config.toml
n_layer = 11
d_model = 768
n_head = 8
n_kv_head = 4
head_dim = 96
d_mlp = 2048
vocab_size = 8192
activation = "swiglu"
norm = "rmsnorm"
norm_place = "pre"
norm_eps = 1e-05
positions = "rope"
rope_base = 10000.0
rope_fraction = 1.0
qk_norm = true
attn_scale = 0.102
bias = "none"
tie_embeddings = false
parallel_block = false
init = "uniform"
init_std_qkv = 0.0167
init_std_o = 0.0
init_std_up = 0.0167
init_std_down = 0.0
optimizer = "adamw"
lr = 0.000441
beta1 = 0.9
beta2 = 0.99
weight_decay = 0.36
lr_head = 0.00473
grad_clip = 1.0
warmup_steps = 393
schedule = "wsd"
decay_fraction = 0.823
decay_shape = "linear"
final_lr_fraction = 0.0
batch_tokens = [65536, 131072, 262144]
seq_len = 1024
doc_mask = true
train_tokens = 1253000000
steps = 8868
dataset = "wikipedia_en"
Each number is 500 + 50 x the weight over its row's rms, rounded and kept within 0 to 999. Layers, rows and columns count from 0. Numbers have three digits each. The size before them is the row's rms in percent of the matrix's.

# o: layer 2 attention output (transposed), 768x768, rms 0.0206, rows 271-287,366-383, columns 576-671
# v: layer 2 attention value, 384x768, rms 0.0212, rows 175-191, columns 576-671
# q: layer 2 attention query, 768x768, rms 0.024, rows 384-387,480-483, columns 576-671
# k: layer 2 attention key, 384x768, rms 0.0225, rows 192-195, columns 576-671
o366 104:475437493519539494499457402449467538531507487484495503449510550492505509552474626406501534485470398450503479544572516553483539474400418473459468406462476451464461556402523488441517424464460548455593538514445520505477485566573519455554507612502444394469502567461535478503481566571581512425
v175 099:490522477441523507524423600562475501480567551577528481551448582544595494553524573454583517482466464512557478564527507429444560512523484557411444556497463517550479533437523451518462533431458508503486507478546457562475455470529423532525565492607553469462474487483450523473429546455503415500
o271 096:497482440554469488462436488462479511496598451428362447433486411474536428583510494551503502473429532479450503374512416521573510516510446408608524541558523504483500481501460449510569514527522439480577536486417509416624474537546509524532460526407534574475473532477412480477624466548471463550
o367 104:517542532488495537509546528473503577551444421451473480506564479459430529483426476492492469525503440517468474473439422577492420494472455444529528574557490558455507514496548557457530552494502453461444504470639510454508549506495472534500494434451597498400589467487552467459593482543534502512
v176 100:502533461522432539492499530472528527505439422501485578481484493415517497515458395543493480492469599468589470586425452521467567466423478499394469507450479478495507408507532498507423484516541551537522520473499480477479542468467408473482471524487487559531491486492485508526494489453486491524
o272 102:547605453570565505522560635540424520451500465589424493480543597449539471552528577545527533386482494512469469416514504501525449534594484483518474540668524497463513501534570477417476560586537580517534438502463497548489430514503530506536468528497581484530466563502419582493446442569512485344
o368 102:513480495523560493452543475541483578470520483356526458540505451519498519468412619360449472478392451468449553516449523485527491522510449471557456514488483470515434527455473512404525501464503479520579551575531412555512484483536469497491466523489521348429444457465510517518461578557537421473
v177 102:488603447463542462494462530542530510534488492459484389481420451532496457546532542509406424492544497617516485501526504549491499541563475502512418525495570510494457464520432562523476521530512464435517503554544461534534475470542539549518417516497527490423427524492472517555456520495408556512
o273 098:516446586467401506487524495485567428581526483449444527584558524480499534441456502403477496498440462579478496621467527432436460506487635500458602442577500467520555545386549427430471525470441432484505425475477532465469461568462502505488491496454387449455567492472575613490478454476539470472
o369 106:457579531435507508478539486515475411525512533675476532572508525510538432469515480525617514437525592552567412454506429510440485439431456540520526481510472476567501552475564457530473474539566604571471487491366509435422502490474494479474436479492466533473561554482422548482443530418464553488
v178 100:524492480540531497499521515452484439492511393571570486486443507577559570421487484623523474511507443496478378547501469403566450479548534493402516444519445508469547410410532530495425528594523525551513543497528524421509571442574538507446517358415466458503474477508449473544535526404483412495
o274 101:541483498576626498464516608566625465541435512461466535561496460524558482505420493507476572488474643508471598558495506557387467444463505496504530583530451490547430522500520479501475582487453541508543538490523488462475519463427529501443476499462495509560569493570493495480460415533537478470
o370 101:547461559422506533508498517470509505455484572435515540514571577484448520524555553510538470510474530494499496459537454492495493429476455538492473537533557513582525460501404544465595428442488508399505476523422494625536454505619570489449528615575539578528522573559556434397554518530546549475
v179 095:488464529535477528471471521479448461501355497531521370411537504440415506445471457498560486443482556606445530561507508448543585427493499471545524475513500444468510496345433499504436593548405485471506543521460492534489494490488488560474449505524540496565560501507519582542529485505521521470
o275 097:537542546549527526473524419521493496542481586445498511530505454495508501476481469524505503459515581549471426527512524502448484526503506554446552496552574455564491532605538519529525476453549544441480448484517521530451516548432368544510542465503414554540442527495510465539411562561520514452
o371 099:506487437559544488484514441481537560495551567435515516451451519518583479522444513408473516480553471448501570524463539552506499484514428495448516505411484558487387475494521611525494454442525524601492622520524445545515514559547430479578481581502463480523360555447531516583487532531498459488
v180 098:531551491457522545531570528431469456435478537574467481512426522498523496456388504479571433556490552547470478585486528446534559479384536545490509363561571425552528587462456541549563424552521531378433441530549529514459548499489555483514560503485442556542491525489540550579450544462515427528
o276 100:543484497512458492488517540561402471568462517497405524499461528458497438439607515460462522453410580487489464508500455524510507488583427464509547534483588530539433560447480540512420557482568554552409546525422519437576409430457466538484486454408470493589429498451470506491518434513394533487
o372 102:492438565476481544460477503380495537466477455446449524479563550552432521472490514508509508393580447451518481400466555489414422475497504504506522469532544468499474479498434479449518509481487449526572494481522513590547438514537486507530568596473518472532507506478478534460500539507608492509
v181 103:487541505458517493517475491502381374502531547451472419509559490530522540458519510511517375502486608467388562593453439476520390547538508567424506478444487516562596537569495476547488594504384510459425577438525546470464564566475436476597543568468434511494525534496545485532520533452460478474
o277 103:479637527579523552500516542521567547531571544578483509556508487500504435424513461621529443546419563511513536417485466539464474519550484486609508515424506554553495509460473466557509557542532405498464477451487507472522502506418530632447396547473481523487488569498400451548512489441486512477
o373 102:474431501509425517462445452478459525505431461533513538541590544423525502474495543581510591438431418445539385476548527480486570472438493481634412481571447399490454518478450434440394495486503504533564497499449419612525516486465534502529584497602539515421471544503538456431438545582593546390
v182 104:485378549508395554439571446496551600455585462441529445412482488515517495445465519443529534428521500460441444511484447549614525598567508525622601458547421408470456426466494469454449520400529525480486428518613493411573553536499562459540530538508509531527544518493545529503434612514515481498
o278 102:492470466508511461570548518473438535499527525562548436368553460499427512473552523502357507657466466544530534514481494443622485494489422530423417478491537471474544549496579514607555579535525511488565580507523483456471479386575501521487486447511472466472493557500495517450505507449489536619
o374 105:512456471471513472439436414448538559518448514474516496528472517528435514519488465484447497479522531489418535511559477493473474417498520448364487519497550502447466552413527518474515441641559533430572556494495452534491535519482399567493499553502449429522460540538429482413520463499522541452
v183 101:482478538437551480459441545454506499497452522507560441510500590486531589506590507461482505538469600456551488411478443468530498455596503560485511418566432518564502491517517400542424508421444510636623511470510487540496488445506551500438560474477518447483552438482461540459432498474496458453
o279 101:490505518477460522485457483529484521432431454485471472570440509498447525512494397515550439508508468501426455490572524473432510631483525506506519467452452551529487482474585514458636544572521428495449451413513568502534525534487544575531530508594458520505351492516562556433502453528497480506
o375 102:456438535459433492529507486472513540484465501442457494471537498575418503437464536523503432477499427572545471514501460551517490467474540496458522453436567609458521471432540561516586294589518536424460529476437515477503536449499561406508470531524453501492473584487587501514584466436538522565
v184 101:494473573410562492480541495639504524511502582511556491562478539435549484566475479520556434465498480516475474442359500511509516539501520521432407484451487541435466468504519592479482464661485563511486592495503483501493540469490504570464534509578483500559490484498475444520462479449446432614
o280 098:486514500566468427534447485434409356481586489545510431457493499475586471427453430390438613474527539482510549482547519536512477469467466469604485490502448454587539511476546539447519505465473539524511563519585536481465427545409433483419481559547536391580534548557430568550482560467552557448
o376 102:532547512509500436436517518478539558475522489488502454503530521536455493389508563523486556512530457420507488565511482553446611486561631558474502474476501474502597481524510464476479488421481527510536486471446505552497490561565505460496603360455507609515567570528439518538520493489580536516
v185 097:507484453513546578475500592624408429493466495525523428509524511479467526640409444521458504503452488480504466468391483424499402477400445472567647550516573447450460414416475473455425432588493563546356484526552475437423476517514415449486527464577505515486507480519501477508596482521518465440
o281 100:498596534491534485400433426573524413459483485472495490585545539547547467541447540584543488518478484539573483554489443490560463458564567461496540573477587552385490539470532480469503455484467456487576506423561507485455521454419501464582487381481484558491520464499498559499508507505441438542
o377 099:467542459565518454556431453519558524504510537558455508572476513517438504513502513514617513472593674581461505467546568499549525526456510560543470452557425482586434432532534538595522519538631548488600567548365488533511527561431436583453450626537494503526480538542451431470409464520453465551
v186 094:527555416520565499524509572602539392553536488531462479517440423511490503604510520479442543470515430553581453504511387542499428551443479478481490493490544521530481465572504542456452545551571449565368445500472407509521462483508446480563509405539494493448501531509419561528527435506533509471
o282 096:541442539557521485484410471471469521521484517443555518414480637531531512472475490526560534536554583517523545508524505503491582543484492537430513445557443514574503516536505519586470598524450562479586491496532554451422492481515540458445448540494584461591521438540467587455478403456473483371
o378 096:482608473438527506560516461530485649495447503491523479553480518568523460434450476460599421498597597505436494419482538565535513567380402518505437512551450488485449436449501508499484459560579473453619601539480475496488561530508471559460412525448510501498571518522517489465406494569441561438
v187 097:503468539540453569500546541525532507490455511528448553497518466557447411552469534533537545503483463454501496510517558536466557539495470539473582528521481458507554484404458485493427451495569571538486436459495526467471603547542554482406527453583533472523522555509511556500504516488440551537
o283 098:513423466511513499429539427490440470495513543499484399421501534521509569469606514544502523481458543504468459480455540523531441441573565532454529559568492503483527484588513569517508525539531585447467560555583404495495524450430484487509463475427534449584512486510526532483495562487574477482
o379 103:590490481539597496529459461534498396465572466489596465462445512459588522494519490407455519466508558535509535527574545453574452463585556496467457533399567512576478476513489432440480475457554499423491450543605463478523397480415471542517510495451404522532479509469476506436486450616519491488
v188 098:529434534581510454534480599460472514526536529460475500453453512512559510564536506602554437487560425554576484435466468529578546528481510477425411509477468506510488475535559529506457454498489524561649507522516432562433464611521482536401496484619618526514557496507523542570443456500502406533
o284 095:520505507548527493482563529504544428499524424447480494522552510467484521545525480556546508505517524559454513505584524531433471473445521499498480465519506561392494535512460476493527515514524395444534425438486469524522586497458526459496545534398417492498467468527456504510567466445549450543
o380 103:564573516438470554510537458521488525463447483547536502513537448495464409471542403604549476524499560519418422501459380584594555498529576602534507470570478574481541445472479502549514479571474531518490476496404557503412501441535537550443499476515464536500665479451524549465526460430428489555
v189 093:520464516526481537521509565494534482529416485523417406475582547500475436496517472630503431467488594377512446542499512523433585370426509566522530544511510397432523418533438550524500490447536400481434541521560569451478402490447490493541507497437420487464491506501476472499574490511489485525
o285 097:505622588445523508457434441469412481437495516560513491504465429486558495555553596456517406491392545470557562458504477521523498553494526451520474500503533494565460512498443534505465493486474544460443478521454479521427506488519498469541517479539528528474505555522488484455485553514464491428
o381 093:423535504512575489476449467481460476465536536493494508561502520421522544514477552377494559562549480501532504464501577421544518558465498410637443453573434396509488494435554419418406506468506535515532578530460468490504521489433473518574542542494514519467394497497495534533445521560568515426
v190 097:490439476488498454480491548544502490513522444453547475527462467517452513525469496460494475432483581590466490392398536429472617505489509511517464530503484530516493576531588444460437481502463440450431489526515551534558483511561438434520517452563399462536493602493445527604508566572406520543
o286 100:494479409558398466521483421495464428531562548481543471479406505491580488439487546510497485613548463516515564534507454493512369573543471556428547519508478483495480513585521468510573496592512575526630432572496468461524555495495537416528457565429497536514477487459512532603446491482501427500
o382 097:520585511521397466541518524546526489526474446618557391487399451566467432508477419513515502428497499444455514482513537520417463452498542601446521573516549538486485460545474580541495438648502501583404539473544525408449488462377402519452526465508531585421510395475489537489488523561466542475
v191 097:469460458468417451439485473444513389481438427462524523476484477490498477435553504512469567468557454493568492532589476410547516425461492531535533533445512425491427486559522423505523421462482421496443501540490514514511509528471559489481518443486452488480565500493513512465465526495400483390
o287 097:510451432524512475542511406480534547533440473464434508493421510509395429441421501466447431560548481574443548553446553498383553493511347635476511446468541545413494559514451435524503472515561480434458485414476489481511467500521442541501549597461550489415458442499526555576529468501492598519
o383 100:481494497468490542510523528485520472546527566650540447544509500584533455536590511551491412491530507504496468522497511474471467472535430592450561455462492542553531548534418430553485639521545551510458465430491518418425588473445433482535447535487532473451488527557431470511505487489441572621
q384 074:499383501415538571475571450441440478548464541506457513505543511507496542452507483557514494460490491468465497448527503448518535466628492510500493481498497517436434479546460533561456460503619476558514579546450481524484554479629542541500439488451446561475511417496549488405470525519547495437
q480 065:502479485498460550575486502463480424532491542426617445448549574481525572581531437474513611436433491504497557583432547537487481434533483581486567510422591621481533524482562567512498432537534436578516520602516518516516468487452480538470458557526552493476458482502398457359424544458462447543
k192 065:498518468506566477481521504528548505534520531501527415443504455589489392513552500474464426488529517521517472432454478534534513516534494524431490531547441527504484459566526536474536619468505542510481513462537620473460484504505567574433472480410478406519526531469505494457579471527477422442
q385 120:454531606510529513543425578510514488534490514502472623485563485457587537517470503557544604536446501484482467579565480505436456483472504447513490419522486424540580521520406478479530447435491437438510477631522529504534417469466535436456573550495572561534501481522472515425554406574503408489
q481 122:546481484473539488472630504520473533393605562495532479445503563531456481531533507569534454553539485516478544463505589533494507549464447626559516520434448547500492472478461565501573551537506510451585576530529463426601476521472559571555473493517469548500470415545553457523569434459565510559
k193 067:454472590482476587563479478492437397554490443471409486497579524516559481489436581439556528480461496603492641547496563486452499520547459534552491570550572478531666490517475505537512436521502511446473450567539498475490503493545631514504465507488384505469574601512587457536517391505533495517
q386 083:528422490309461454447488447456501487444410531449540545600472500470516447503521561530459398519512484530520556422474451469496528514587536612510591498468510464516427500485516422515471562471588525536542421516502461520496538458670505451535398466461457482545523510496540439499455574500461494473
q482 072:498475480421470500496468520534483415535464520482508545540402518521474566506394451459490422520458561491489579455568502466470416557575442454490430628579463449503478519416448500488520386536585438577478393401498497457474521516519522487497501552457448468499447550493557493452386550482551508488
k194 069:486480403484517569558508513606465494563585385496404512501496467513491433528528532429510516567430464579496435496510511519493494446455510463494473517562562542566493470584596627480487553406450577488474581478432613470519455468440622509496494536406386485532504454514449407433545523446487447564
q387 152:423499626483430598453472517469466364588504501466451534508486477529439521468515567453473517477489529573458563547535495440502452559545444491424495432473528345489518509505406470588512445430549452421429505597445483480520468417574534498505454476519555509528503452513512517506547430503565493444
q483 144:436499615415472469414389518445507435496439527416581545569565509453429572554483496496592527459466558519523579562470550487507466387606585511462502483544494469419581530505473502500481360524534430563550437543439571519522484397421501505518451463558596485552537463471486561482496440469468448490
k195 084:563428432579586529500526494533488573448532605518595500398456518535429457511597455480431567497538495510501398491539526424415504455607464519516519470523406487478577414529414568388460490476559481373521532480532552427438471483454452509508562515519446555491540511494432518468550478515459497496